Weights of a small GPT-style language model, trained from scratch on English Wikipedia: 12 layers, 9517 steps.
Each number is 500 + 40 x the weight over its row's rms, rounded and kept within 0 to 999. Layers, rows and columns count from 0. Numbers have three digits each. The size before them is the row's rms in percent of the matrix's.

# down: layer 9 MLP down (transposed), 2304x384, rms 0.0467, rows 377-445, columns 192-287
# up: layer 9 MLP up, 2304x384, rms 0.0492, rows 378-446, columns 192-287
down377 099:426511585434452585519547497486501532506440560546527528496526465489430460449590543532583535478413509517435507519515495563482534513523426500570552448477485465519509516578554573562517494457462503558540529597467476455499466559449477502532541442535462552500499545550554492433576482554523437521
up378 112:443492513452491446503517485516556448470564539485486467463487560471510610553524482490428500460425494507464530493495523393555452496459526482547445474562512539516471593536534557557509533502536455500463446462538493556574492566528447566532453489483507471409459520584539402532450497513454466504
down378 109:584418480507520529473508586481554517455489526514483498493491496500508502518413508526532478466558508483539498462454520421473565504497509486495505466478522478481559496515556602470494518507533466517475525589528529432523513497459517481530503540491403527459510536603485515548558482533490484452
up379 045:503501561486490487536497490504418470552528548466467452575531551507534490523573465482474514477493541470534557439484477495476457538468527500503473462547538531472423503536496506484422520495448401510483443480509394553488454502615445520511447504523517513501540478494575511513464442454493498517
down379 036:503526632515523512479489485574485515516508577527516463410518493533523519528532532484547490507528474443427456497494511473481472589467495549496532525456470470495527480506483459478438529488510508485526493523484480496543561509513566481483516475505488476531536506524523524424561532452502397558
up380 106:450515440537433521464480528504451522554523510619423497483499477469522534514526486446465595510509437453549510538460485446535492526433539492469423471513550456497451444494548570498511510490533450517456483504515460489498513466593506498469469465518498546521531418548502556456494493419459476471
down380 099:457503456527563461432509547550492483511498507504502418483479486437488461458524469519519555499574509546474366529535442497534464523495478499461424526489447445530440557490515518453550476497572414467546512504498450502517509538486553553473392518502557497521467433512500512550529521456527492504
up381 097:497468452507517485496432478472474544453515451507438527482508490512459486473525519455480500422481492436443516464494398529469471467540517500464453560517516514442542474497447518533521507481501520536470532498439466494537507480472502488471372485557508490475591499489500572511540477506476476521
down381 100:516467430448484468552554567485535507470481534434470530527481542468507513560516524499502466469432482508444487504472515450499533468615455541523493523450483472516489504496522506533462567541498453491514526570457546479481535524454458436543583541507561393494519516447512511573450536495503528447
up382 115:493459482490480475533514450528424539494553489497514425517506501440530573478554521419555538550466513490522499490485523454471517439507475510511524529497515535480520569554525529424461472473484483557509475468539490462468498459569491530493495548498501459497490500466525504502454544429460504464
down382 113:498574473498568457530530557462534541555532520466485463550495524501498521554474510452560516514564460569585492534473461555517512482466450451533505529615551523477524544515578499508498445542505421510544529546429526438485415506468498467459554518532611518529484498455522527504533463428520439478
up383 094:455493553544533446497564437551491525475545500522434456591613503476433517527529562494503499454447488437521490471497565507489518533503417499551431506543558490484461586563466459489482527507485467577482515445521498452490465518488527531511526495530483551504525503552465545492533486462428458476
down383 099:507473519523484532486573536466522457446475495483559475502494554463453536484602478553448434490447475426565506459503460483595514484367508549549478530535550563466510541498465453541526526517464453478492469471547476539488507454553467444484464565470479516533533494579457487522488495488464536545
up384 120:515466503503424551441452486490473478518508576495438481522485554495537537551515481470463539498465507464472472501571410530509533517501429385583483543452524488524513476509525551429441484513454488487445466412467465569466426530504491537617505491531512522523556508466475493461496477437528462484
down384 114:525507450444461472498466402521470505500493462518538472471497496536503475460522527452505524437524533556504443464497460513479431476542420538534521512490571480513443427479496502439568546457495473557460510479504506516552502513521511547559475467528551467481434457565540503444534472498563569467
up385 100:527467429454415521530512482513433526557501481509567394539516464506516552487530570477559474506563572442460542485469500504519438557490485464491446478524541459546497431525495483430561495460510536525448454532497451537494400524528467604559465466550509478468466527507472438513414481533499399456
down385 099:502439505568541492424501407480484450523427479523541555518532537537546432484477504508474442526482493457491487448511389508466541481475505552464509504440450436531479558494497493526439531492503455504439489486534475507569470462456523491502505529468476588470556502458494543518521503494496541498
up386 103:529540518541413444487416480473515447527556590557445503484470525467565466563510494543460504504412540436507457448510480487471440562520494418574483537576562548478475502549520525461458556506517464586469509493451511505450488499503501481463451521482506548560511550489465531499502470532428435517
down386 107:546479440518549452530552447506443454437562536504505508528526518509487575495493436538531508538501553406496502484480498576496535476514484498556541530499524520448522512485549485542523497570550426482503496498493476575452433502524502491478516529618446523510566564458501529496510456559475501488
up387 101:556413519531451587505520481461473466477533513570489490470519564531535479542525516450505485555532534465501551450505477464542516545511491502519540508490467505435472502529556554495496514541464480459515489468530513562493390503504532499482419500537513517417579469530531481495500425517413486426
down387 101:576475513444489567498407552454504493541516461584520423537492520476600476501519477468474561497525506453543476525539496508484456404485505528518535525497460525532563609421503558586510542505490510556502423437512507434517417461482487430527506528495509440532509495427531447459449501560465456568
up388 091:467498535534454523480476476478526390558477476507447440535502501494573470518561508429433553498546471522441544465511399499528571469462549417547401478495515525441516547532527541444506524497469453518501502406499491541597541534469527551580505457534495556503527512498440574497506486485482414484
down388 096:532523501496390484434519552529464472514510556431450549549405413587503478563500490481505445473484410434466533460422460435539571477510470479500551572529485479469527491568522522524516539550476521490511445507572457514493513495535447500540621497414471514508532480545569474478440487513557474523
up389 098:553466532466462469484512511491528470510501457531460499485495491431521560584532468483421569510487550473501454545513468464489462532520529473487448451501613475497433524479542561463422513565440492489429525500466500480548469482511397527502457474492513468506598454549565528422499488506440477502
down389 098:558546574544507445500525445516502430472462479456481512466511501517514534558516493533454556536460575440531495493478515509554450489545465520516534488511488530593578540461507480490463532480536462510465561507483435448474542497556533543552595456447550584567525444503529588552465535495556456439
up390 097:508489491547417478563534488511562515464480492529458441513514589513471558473520521531517476508515508513527569479515468451510419514518462476505515521464489534401504480504535518448482481492533525512509502472483505518460537533550519570477448496519516533590443538496533440462508444588483497482
down390 098:489487486468547465542514523474492460494504537446517470542459414524559497481543495464544490514538543498546482553522461491507472441449461484526518497555482503533476470530515435585515514490510477561552486503508484422561434550544496467454490459472449526478453474548579467410512428420479515505
up391 099:538453511546467498580451455510457581576500502477520530527526640523496501543528499490544471617541565453509510457451439461494475466535419540468524487488493457452451515579598558496508445546479511490536538511540530547476490520514590526492472479510492471490538493457538453589469498469501490510
down391 102:473441462522472504539469529462503541471433481450462507550570526504495557470468542416545516603436502549429488522574484502493492520458476498452506549459445502477539491568523511437487502523484560471480529567495512478557472547491463511494458473426486544542487546427501513475471468468526453501
up392 097:536491499511488453572554534457393539481549424574493530546511474482526558478519570528521501565477501434476590492526500498464492424447517497534481486522471501460446520574479468516552465525486497486460390471518501571496490536501491543486522365501557518496505559558482563534439547458488532534
down392 097:481551531510515601481586538471441551502450501438487458493486417518514507480510461537459512500499494509436529489539596550479560536479482498493422505490466489469441540487460482521482456524503487442454545510510478580463466566549530528533470461475523492514488516438513451589546581529463453489
up393 098:442484491469514423472533510425559439530533514571530506445502538442507556508508437422538574470532513507420529496567501513495495548508535499522496519510504416518507477559543472485518508541501472558444545510467485575546488516549473524533559528456491474437491575448525438581478502501527481499
down393 099:552482536521508446469510471486489555544544533552547574480443468456551506435503521511474496519481535478454491502521565475516506528425531514498517491536448487601570515490489509485524515500468515422490471492548444478555458606562517499541494527540428483421528496443453523559522461543497488457
up394 099:536466506421483487505492504577499470468586495487460497550553487517570512476559510533444537547498577509490477502530460456456505453465462487539542474527572476469554551516488492451529507524460439531486472459428466503468502529511491479505528465566509497538508392462526507536496436467533506486
down394 104:531510495480499489519523484477471546508460519504469512536492480456502622489578520511489524509549539547492484548484454502557480467483434490555560453444498528429519482472464466498490491526463472517541552456479521564483486499508515530494431508486457491510488515537479544564580503513531502544
up395 096:430440468507544524504456449514481527481553463477508527477532524535547494443494403493497531489517523453567461509538458448486437507493510475548513408480538556496465518481469468487498548582484461588491541470505496511527527549533542562436461493491515553545500485464535538493454446507466442478
down395 095:522451464458420514488486535515487551470437532559529424440479476513460502503467487506528468520494518458544561440488515483550453468493531538519515517482488503533463547431521527530512491567388598493512500547475446514471533529549525475569503469537554451480449537469486449408497503538514452532
up396 086:491469504504506528458475491472495512460536507494489490452524543484500512452522503445545484468459499524465454465501591502476551521463434446559497544475508559482524494487504491454491427483505491474570497488574521486527517532474485531492501470546583475545453470490561557483450464453520485522
down396 084:504572515529481569547528421464545551530510486486490488529433451442515504537511538481538471508479502519484489523480448550504538486462403489489444481510524409441510528497493597498555506472430434484576489485497520583511496483488503499534502533497519464500490500490530539465423503432498501519
up397 097:487483508458465469518506502474519513415602543481543485471482471549490400540522472521469576498484517437480497418494466573521474469407430554498449439556411442493474461542416525502508541473515485532523577441452508579537529489512477497496492512478528559429478421486456566580521512477499450543
down397 097:432468405504495490515494512478447491498493580551464533406531574487569557499496447503463461550470465523438501534546472504522526497554557550562511425410382487471552479499528556568488478495429429583508473497506489472468501532503502529527551529533540497585529473483563482412490518457433496494
up398 098:477467474468389486465468419480532585509524488514485425487536457482542458451540462481510538473511517490535507530469561542540484475500473513487536459446541472496485462558528548554511539500444467528548541482523490458553500561491511453597504460612463487513488484558522494545543423492479469529
down398 103:521484458505484514532526427501535571471435460521495434493476432505477488478433526488498470523556510582524461543492500504593500545513504547502505449454480528516563435465482525505479521516411465511472475562447517470481538510481401502547472437587502501522445450421490451528518474575459527523
up399 097:522552587543457486542490506460453517492605551520566389502540509453457484517564530501509500498525499502526474487425494544452458506494440416469523489429513472454500511522457531462550456520353503536574513511535471438477466533636463459506562426517528507489462446514442532422492545527453516487
down399 094:518493491522476465561503494536458492562512533517436480514518499473446518484521485515495454415574540517516493444510430535496437496533505501531508438520472448566476503513469600471519531510465539518530480504537481527574522518512510498473466425495430582446532463473511459463491517534437408526
up400 090:566508474480424515607458573530530520485503478539476475503485519509499487472582501541487456468511485437554618403457468488541466479472514445552460507495524531434525584533511488499468502463504497538456468488491450544469417519486507517462505484551465427502530531492572463543533461541461520411
down400 088:528480525454576496448498514506537560508486440508554487444477502449479558458450471491460547444511513544482480514577482457465479529514518552537552512502500531502520503498535410583480483451467528516522513522461433498494555470532490453476480508453463515556602533494545548455540539450492557468
up401 109:468493492548485427500475452552566445500472510461504422448517469499508495498544427506464513488507553440544482422534450512535444530524558534523461495508523505451527455522484481507541465519490428564528518453581501498519430510535499472526446515477522551483466565522530560449465566549432480535
down401 110:465456446430513470498493502552530492552443561479551435480536405470482469500484417483505529459512478535523477577429506471479545482497445486534550533550542452552505510504525505618490511426434548511593506589528496489501522521585489504492444519487522495478454508447538434476510478495561487488
up402 113:493504581559543480528477493495523475503425523501518469484535464577481462592517565561489448470483496498586525525521522538546445526522535424529550570507490491429505482443511485455507497496454364467541535511486510521458445547473485474525433506521486511453567479470511574444488520551415484426
down402 110:545498465522415506516513463509552542483488512535457424548494566571482478536414480533470525531495470473428487444516443493488527466526449485546539494510479480502515475497461421523555482429434554503520484474472470492535490446473507493526537402416455463501477479485562475449415449486525550527
up403 101:448479559579439479460433425469431460446462523501518533500583471524511554471512541450467561483472435422518463440491573441524537523478487504500480544468511491470495574489535483378503512491480490514582504468530509575545453504538467502546569387543522555570505461500504496513489516483420507490
down403 095:463507492450464538543501492355547483485396532444491542463550508511488541476491559477537467484447566409500494448497452501554432482555487466447488541573491498543535530539572515512459470485519557486529440541502514491500500532464445495535512477444458509499493452530463484539507514608558490515
up404 111:492510598419475555490443530492414492486573492513517467530542507486572527497529484467478500527508468499555430474478500504523542540482490501482424473520528499401514524556505503535514565441403458500533501459532489564595480456516489465487526490546480484518506471544443522595512520446502515551
down404 110:552537482524537476493489504550461516445507456495489501487541554432469455485534512466494497515559563473491515482500488579515534482507446455528462437496508485418531475550434504436479521487521424422546494573519479484495473440451541466466496513558451526457505483545458535547463457389496511494
up405 044:518423569443497506550555485487480460508548437500450491515580572473482543512503463480490479581466532518539570502491470465457499518465520489563457449524447517486507486485523536434466580445442474525486477494525468467515476495531465516530483432569593494490564447513544505457492475469473488466
down405 030:439544527483514504624441494531486449521446511529457477439538520517502525497499545516508472523514497381502474526440500498444491491534519487528471526480523477525512480510518480498467429448464500622504433439490554552470467529546501531427525465517518435478536476566525474420537527515483470471
up406 094:522526508466478452551482522469503469477541555491426527526506479468547525564525439513488472505537471466513521525532525506475494566439527499560417576511512458537441456481529457504400508505506459488473460412516530524436455433560475541441426435528468433542521496531532528531566494545467479442
down406 092:472441505458537529459441548534469455404442510566512517543525449444533473565494554472540576409483503539506534481493530441517506464469515470462518475478501529549532543466514516525487543481465499507424459530533438567579562488514485501517487493511502517506534508457467542419527480494474494455
up407 095:521535529479435419521486508460487456551625520520506461558555466528485550532575526478532582473449461535532524439498472523576508536551490478538477517503522468508466561514494494548412491535456506430494399407473495467478429490523539529475536486519513507477465537527481480443553492465472422463
down407 096:489473499544404484481497585419534542451506495484499548552533495487473475500468504532482481530462515482466467512530507553543547484614548471494523501531479572490526461390477465562500475507437530491489464541542541534556522519457418553508569497487558463498545514522484493481498552493439543558
up408 104:435453502447488502530545472462521476562538523497539574511503516486525491490526493486481459521503514545507450508523519424549499523484559431517457595511519485428519467545509569524481467519451503446524406412506505438529447463576488511505494486549497462500515451453487518521516521494461507508
down408 106:457507504567587511487524503523524489522525491497611472502524564481544471505483516526516432495565508594522450485480527490507468530548555471466451497528526491432543502470484499578497544496451464414454517466460507531550495528475503523486523524496467555559461415451560524528498447503540616542
up409 089:533463513526507475576477470501491439495518519454536511513509490475522420520529478497445501433495461454478498528472538474438482437479544479468371562474577461433450500527529517481413428551458532511560502487452493500521506565522540483503545498557574527463533512557443617466517520486493452500
down409 090:508504518435468507475564542480523455500500507514522402414497489558509457452501451437456451516490537463534551493510409562527465528491534524589541516531548474486503528511550518517515545523453517482521470496517426530523511518527507428557498543468484470467514500506498483535489454560499498458
up410 086:464489392522453478598479512565475428499505485546487480458479588443532540436536467505503474478488453501545520486464394517529509513484530454469416493497528483465409492437500482494564505527499483544558503452591541455486508442496515506529546515502489463544467506539548470593467480524510520556
down410 088:494470544449532494521516516466555442451463535520469476469522409489494409444446458543480573466523486516499416479449463518490514489464513467484445446509436503494465537465523518528485517471496525488521549443515434467491463462432409508536477504513452528524547484544419536469504544509501528514
up411 103:446502496470498428511550539587487538502519517502552355520528618537490495492549546487527507508455567422524487407474495497504438595505463554452507486493502554490492543570560399426464503507496400463565488484542440509505465548545544515604519458474484501452535454539533443453528444516439529487
down411 104:463501467519488516520402603452499537559511493541515438510516556501439518471511474516482556471484464459583483528471473453440516457473405521389530532580488460507515518495521506496477505544455502526523569537557528582482353462476489495434488529474526498487547481617563437439514486500467492485
up412 100:447573546548567565535499459499489541566473459511499492502518490480494609485516409541495480468512554534522495473523565480573519403425471506546498487550459499485451601512539536481486506535458484521536451502510457470443451525495558480461496473482493572500532482500462466562476537533510512469
down412 104:493578522511519494487563543433505560517499464509492525490511469477503483461412430485541517473498458489488543478556549500485504501507541508487491505445448480579492543584528487479575505505484557472510519504540509480443501447454490510528470523503499475528539559463497518530502547507478436498
up413 105:463497492403479459572536513479477528590506505499533545468591525437516544458523484490482510458560506457522612516480471497417432477493572471577452535473467464471509527520516519457489484470464428497468483501494529457496487486494511537520504439547526517471552530488573466495428490489462460493
down413 105:490515520521499489544459571427512560500499482466400418424520522442549512485457496559489485343538457441526411459509508491479419478514517503496543489485450518567508501510505445498532462540504507500448430478456497452507506505500541563500472509564543527593528511465486445464538560465527506519
up414 098:542489531484551493507491499565519505504470537544430517541527517551552449495562532513468452517474555568527533489519430494516539475551483503507559492467481496479538547534554515433497438465468505488561429467525469464559451546588484438497485512545514460516546516518552449514535469514458490497
down414 101:512586532447550544461442527541410508583502435481574544507472451482546545508492484465504451513570467599490511429467436559541482474544544519536473519487487489535490597479473477540536532502545497498474516479457449502472524507462479527528556502513483577574511480470445496493522506456450497527
up415 088:490448464402463551556411497490471479512559494499497421579523449421554524444539465527485547507521484487473484539538477483510487460501568458470509524472565513475444493522508463520501462516490449496488483439498540554519450512514537552435449485508561513572473491447491490517509483515540476510
down415 090:478523556448543468466472496523492529578558470518466442526489494506493514494508576454505526471492593537482478531522524547526478519562489475438527533480499506501520563497516570506439517487480494553495494500508455460496450472490535486533515455483470554477508560488472583476461458543412471455
up416 094:478480522487482500577488483523524513585558484502490505551489470509508442493542470517462557483507559495475503506541504473459496486447450437515450498517556490432460489582485514500435507568458509456536567446555478481412522575479514521521499424549480495504556528511521469502531516533480516475
down416 094:521493456498550456499519448559509543466524472565482544494474502543546490435427530505489486525574570510477467530436458457509521481453476532474502501505540501510488449472439533529485521421438449509517542513604521539536496543463516514523450429510558467536543559401513493535444538506518502493
up417 099:523549491464493466513495401537530486487475541450522520434489505501476453498523510464495530453543514487499467536463510516523539495537434410497441451523545462493498495506479513547494462414503455461529428529497478513461504523448561442547491509531518542443487495530504635511522475479540520444
down417 100:525568483551517533492466509528532482459564538510542502558529570493563521532441581533539546481386548490580515504512455450422571428512510494431501572544521471420490550548497523503477543449452486521522526549447570529497471485488533489480530494521479512505527551487464507486513419533461529494
up418 106:465384501515428446514549464496453502565492505477524550507510461547494515490498480494466503475513495530561479563514541452534534589496508466482458519483535531485455495531582487434538535496452445496526505455511483535491514571500489528489426468496520487457504520558516596421448560466508459432
down418 104:485512427445500443479471511429483489569458556501545523448512505480479505514428548514551576446486506501460503578556437514565482454531444600498502462535435497475500541468540450517479519506529512527502537454504447487525489458539480502580487515416499504531446560433540502538491550452476488508
up419 097:446499542420536483506523509433467508534509493509449518536571524483545506458488487546538502484478476455427535520508500438540460533445535443484377492524514520482448536492498462481529536569395478460456424507515499551375490574520447526468560477500471430444575433497551520513536412551578475437
down419 099:485489505545503444509463460552503486449604455542569452508445508498503495441480553460482468561569524490548513526406521450461473472495481459477415456539501458464470528486499530483468470482497521523488449518519562442450539537586533496510503482441562486487504437540544558468544447390544503453
up420 103:527458550517462544493539541470512494511487545552486574475558538456482579444477536533522491451525532496546544448503551514481588528500496399536500520503472473485506492535541500540540559542497542515469602477532524467563443525438524513508545498478485505487483482638538541473513462562441422474
down420 106:485488493505523493514464471496447482485519540501516475437418490518445564460438535481477515457482498552451503538481441531473461465577484457515441464480435543519523520556530488499499494521476556511491482517541479546517503453411494428468464494536396489446447483511507521445535460495504556462
up421 097:528517475486524408476518427472485528449506560509517444519482576547521572523507510542587513528507492504428491512488433475452487508494520480529496602591518474472437577553531514421496478515464521498486455497424524463519485452526511481467521477492486488498504555472515502538532427475514432460
down421 094:587513508503503528460469516511489506492559482478471427560490439541403501498491490494448502507495557639505472428424478489461535444451474538535507493537434530462499504460498475481416506506494502460545575460510453555451508540405505563552557514497534529526501526489522470532496509477465518461
up422 101:463479524498427494532521494545509439545448602464509501467498517515462535494528490473459602455499492461544459478496506388452417559442450463467472553501485502495502478496515450443467514605497494507460498457546476555606466532573518448569424513511594464517499513523482515519571478460418552438
down422 106:594497400488544527481427532494499485564517506459503582499567480617551452535485581482460484458532494548450521487494501457522471583474474528466509495475511504514523518599505542540525476578468612461508540483499543530594525550521513558491499496490498471572454494504474531470588443460521489490
up423 089:552467470472494416517504506541584462465475526483508449436540492508505487527486476488456524475472508487546504569502525432540472501488547432604464539485557539430482518486481542468505498517490416566502499511461431540521442555513510562504498469552522482494507445551510484463551492430448516532
down423 090:403484512530499465522515510467484529491479481483496552486467510526536495499426492515513523449481511521501506476467531499503554518424503577504561463530513435595481459451497450486489427481542495491503508493487503521522431494438578550507511471456534517426432540466450525486460544500563518504
up424 103:419528488512505508473471385489465461401580568549515494460520522483515509491525536438536486455404513492526470508495510488455486494453470588513529509503505534488495411551472498515504530488502476541482498433532512555512446499483512456477499493448497556517520458535495542473475446502464461485
down424 106:516445484526581475591492482470546497479479491403507546511507501510538531436397542527535481462545493467446515504456459545520581525469460494469609450520469434594493495480497455479503521488505455463511457492518469467522418551524563444491509453542436461484556522458506515486499494601493515494
up425 090:488469523501495459478487430522513490529412505523395476516498479395457534515570500438506516523509496479442487456515541474459424518449456462484507567441482517521511493580562480439499475600451512568541484474563476479431514456491518496500455496528508443499503545560513551478492506475499515480
down425 095:470531524483490478491498499564492491483437486453545478543512533451508496457562511546493499446463428515470386455539474533479511452486472508412571511466521467511521473579460464457502491467569496464525518537465464468510436535484519455456449519507466429483457487536505516457539494521526461538
up426 096:530508514449483552476500473526440459534462545564470487561559504428538458533537563482409513441495480475533478517485501478451472516386498501453502507504524498490430502522591582459484482453492600463374482507500490514514478527489546455491444505512535545466570465467388500537545561517545440468
down426 096:512477553485445446477529495461410564488457464471453484491482506510481492581507443500526547512497463491576517476512512521526475476491529531504485504500494513492485495511505525571507532482479438424481510543554538540506543562513519518577542475482505518473505606491536582539520567432593498502
up427 110:506484486474502524601555447462451504440471537567529492471538476511543407494542464488531534489494462502454461486528485482500463529462490541548477484529508485546544483476541539478476439479477532533422521483505482437532549451454470442432507469493459554462578511422486540515420497502446479508
down427 111:559436607520472530479495508489527538415518480517447484530512511538513486517483530500488481548523516499514495537491553400510548478540481562551541497536518463592503489498440535549513477514473559536518398482450489536533572535555474479478556461450580536485532518480538434554504502502538492415
up428 100:453510551471499551527580490478547469556467496523534558558524465490504438422549465537561582445522539503532523475506537503449478503470449443498492467509509531559463562506511519519480470470528495563452467417580459512533547539463516507445541445510515576463490480485453531540533483431467433456
down428 103:489507478507408551489516512478523516569411520541519471477490510520520499464464537515503537486533508467499439558453439507506493474549474600513478492489509452528466490458447528485562490444482498564507462502491480523479433451510550472483492517522483527567472512505573570498542442559511537425
up429 091:513538437472483558491468537537475503532545486532529479554570490521476529506557482470553502529437495485463553485574553488528457499529480516545472510501521423520444472515491456533502471532492516487515460520484461469485403480507564565472456452518498519501522389499527480479396510568475400478
down429 088:517515466513461523460518502478539505480471511517538515478467495524499485470523586497519431487499584453506559503488506525543501559474530502447504506525430522553494517491487496503475510570513477536480514504500438491491501562459547458492489477459459514458452473489578534536550509491452520459
up430 109:406475453521496523517513428496461513522498532545486468502502504436494524490490463464509559556436502503530487462579554459496556536470477462561450499564523542486448603501564475475377465553480452479473499378553488489545508535473444516493452436556505496450504518526531504508476451458540498514
down430 104:529494450501547538486524494529470557552419427537520555464509579473443539510466500500514451482510557570477483500498526545459571551490484466498554538557524468513514517490515518473539463434443522465516568514525466492581468514490569459496556413503543420497457459497493518503490457537492535534
up431 096:483513462452475489543492496529477570496476498462518512514587493537469442495533487491553548452450585491551487396609518407576539435543506508519545458480488483508495549488531520515542435498493488572460509448494505545477462549554469470419448488462476472502592447451587457514497499488534517505
down431 101:418472544504501495473564483434504480564495459528510474407445473551542566554460443497511522498497472515555535496467507517513500535478484494500494481470491569481467523512489511504530476463500478498472493532545527447596506457488496452598545490463496470525462487519538484502458431525534503465
up432 082:521496582522491534451476413450498492521516527512461517538467475489481543506512534446487538558566504489473475454535509486492460481432452509529487554529493484446575432497491519497529484506491484511529520508567543453487579485480463541523509462498523516466447450367542576533588565476510517511
down432 080:514486473468474542531432543517518494527511535522533521533510542476426508472386502437470527428415489520469467506511507560531544495574522540558503522442460514472484500462466483496493504570509530547482573512488469492507500486583522481560485457494435494538540488538488540497528498538469490515
up433 109:464458509518481534587535460433519509478481499473530581482434526478501541507502491513510488511495465400476459421460520518559473582492463465584460485557474515528507516468457557467432610460465461467426520475510462495540472485524479501481436497524518531455600426477502554538474510467380529453
down433 107:502484540499539513531481528430565511491500510520549536509493459546519462540404492474507507414451569465495441475538523484498520456507577503503532451572558473481497527509496478486467467510479563499483515556512469504438550545493478508512537517454418474507448502431511489467529483518504530528
up434 103:509493481489492512497496431434502537412463508548498496474504455512515461572532481489502498486575490456528455577520527499507442491478458518557516451540465475484439476514572444476421552544509395456506449545521558453570438425501540526530482487487455571471513502538534567523485615444437486506
down434 103:467462478482554560500451486493453453536540449438534573562555407441419509521473438416529482534484497508489501404505504552498523536477483505555491489501530522511535537464473495487548461490457539549528556466499433475521516505515480485491521463480561533496399489451500544488512457491490526485
up435 088:502490521429473482512550455567482482504585460479463393503463509502551512436489525536510471570500496421501539465569536423523464570513490492487482526555541475479429486507511510465497473539439455493445491486459489506461420519523483449463508478513514502434469533515536538525415519558564544483
down435 086:480509479529433523494522522476576527527441465472563489463492459528525546574427543514497523489504490493477508462500515495502481519466462530431521464500471475605478532516545538519505495525464470490502518535436471588546502470432532427497521456489475531473481499508528425524503531522541616533
up436 104:504461491444439537544535506451531549502481498495510455431482487440499445517543540505587550502466494495505523479453467477507568507532468505512506551520429593523486520517543609495562535547519551514487504512475501506450566466526490490565523490455550499488547552515500493525495458476462510481
down436 107:543512426555517474496473505521510509444463474505483523501435497488425534452549457537476497405526569497429417452495498526542579536485505525465473524489476518531509537418494519579503467484476524492482449468479533472431443518528489451517566501616479532467506548500519403458533509436448455505
up437 099:484515521536483498498521522488472556519477559547434510621560618543521472503566470476471515483504511501495532418499450486526491550506483457469479536498497509500466550515533610455502397528414433499495478493581488571459474579507517544501509551541590456489574491535533454464513499537467519536
down437 096:422448509521503530553474514458457540483500406529575386549524523464466473485527534459635533555490459527520520476459496473498474465526472529475549520468459431429518440457469513527496461550470561506534524453465435452524586467497590423459530484500499493541491481498506534448485444445422510539
up438 047:498462583484508504545523466445431531524490526516550498513506500496520566562547518464449486536485515510527469415541466530491475551460504470501461471617562538419478595485507637528484564434477475574529444445475526546479417533546472524530492522505516571462514504454486485503464457505512470451
down438 040:534575498499513520494530567483514504464450518606516445549496561581544494460503627484461514521517512493492430519464501467503579596412427523543496493434473452530521466501484535500529507480542502477437479447483486560535551521565538508482519582435506504517547495480514456512519503475513523498
up439 102:545476458542455475477549480578527462526444505526417408544576515503531552555530441504451522517530533467436568490542490527486493605467444431477459492511492520461521560472518477408430449547421477473539522469528532460512411521480521470565504525529556485555485534450481460467516431525521512453
down439 102:507497519483491485391508467508438541516533470464562554621543543553486508490484491462523510540509474498520484519535496586457575581506517568436487469475525523463460553475490494528465460548502422528508503469531483449433535583490466495544464490590550473522469521490486468521566529437547505530
up440 100:520510519551532525524482467499451490533555420571459504520498505499543429461522495432495479474437514472523493553413468443542493500516524519486540499506540503374492444549443527493521531544457503502416426479455483508488494486621461527474469495540472477488528515463463522536460477465460525529
down440 094:532556486525496444431541517517474548507541480568466455470459464452433536483524466461457509492508538461498403490463500500479474467542502433545569519508508462472531471522556502511514514548528510476512496485492468531462516435530490543449549520488503436558489519521489510517521451573494465417
up441 099:511467482452494461499508382551492423503562425545477530499529533449521549509573569493434488522516534447531535485517414464500523544431497510551485534450478474454540633597567549466493516466520518533475463483470477482501507482530490493514523451460536560529543522591528494517465481513525412526
down441 100:562489519532522472404497460536490466519528491522479595515479412520525486452637501540546517476448524490471523474527507518625499472459456446514515536457513483434474479560500532501508520480483537434488466500522479530509482541440516500417431494450483478526541541471621503523499582507523528547
up442 099:471518513479484458483440500522436539533505543460442496419512491538487456491513536456540538428548538499516546458436470522571508486484500408494407542554585510438491555479567567505481552477400523527497521479439526539420510476490497466467503437516504433430478485561542568492490539526483511492
down442 097:493554583479585526523527476438529505490458516525506487470482370478578538508515567520502510490568479491530598471459547536471521513457477571437474470430491565536538508468454529482541488455494480457511535522472419548469453545488445461494542422518504538515473486525475538510477463504481510487
up443 096:501502566468477579513449490518460427573465484505515493523573529436505488552516517506518486472547516527527541538517534512525550530515417511573520468529569464481541518462529499516451469454508502498472529466521460517545480460513487548431513502536592562498500450530480523497463477461541501496
down443 097:467520451503547557505500521490470518512488465482484545436499489553499480455417539555562452422484510494489449528474526490499560510511553528566551483477388484535569574500508553526468566448490462533583479505566531497478469487555457524493541507456469526508537428482468483529492547511527556517
up444 072:481573523469503524492517481493566515485486517465495480477518503513548520612531482458521501533516480495489479527540474421506493527517466503502491455536509462522464525477476574511533470543509465437497526526530514493538536558526453511543497499457538476503501569521488477565546567514554460501
down444 073:504425495530485488525533494510439505465499498594515473529467424439525486513396471510562536486539565490482530494461517562504499521424499503439487507466500444516538450492464503459495530489450475501503504478522554562456460480524546423498485433542504491559469456465501518440496475505547478493
up445 103:505452482566471508485503509445413511638465496480504553582535530495445471574522471425471549510453508453500519473485485474498483466538522512474476530472518548368511471474520542477523476458467526518465478460508473532540512508455487508501476431468543472469491551528507520467467499522449516454
down445 103:528470444497562480486525352507486497554417511586502542451519512532446610493490583609495484485500454475475522575512505579458532589588463493472477499458477398519465529468528500444547537510563477433539508558478553485455513454464477483488536521489552520554490579516449507535503462513516456467
up446 098:515528500477430404535496517549437495492580450615503462479528528546483475509527467536513497458509540407501493562539516565471491512525494463515487456473558534467490520514516481586490521447466432504539451442527504487447518518519489525492566427536482559510550541517442583496483453461541458541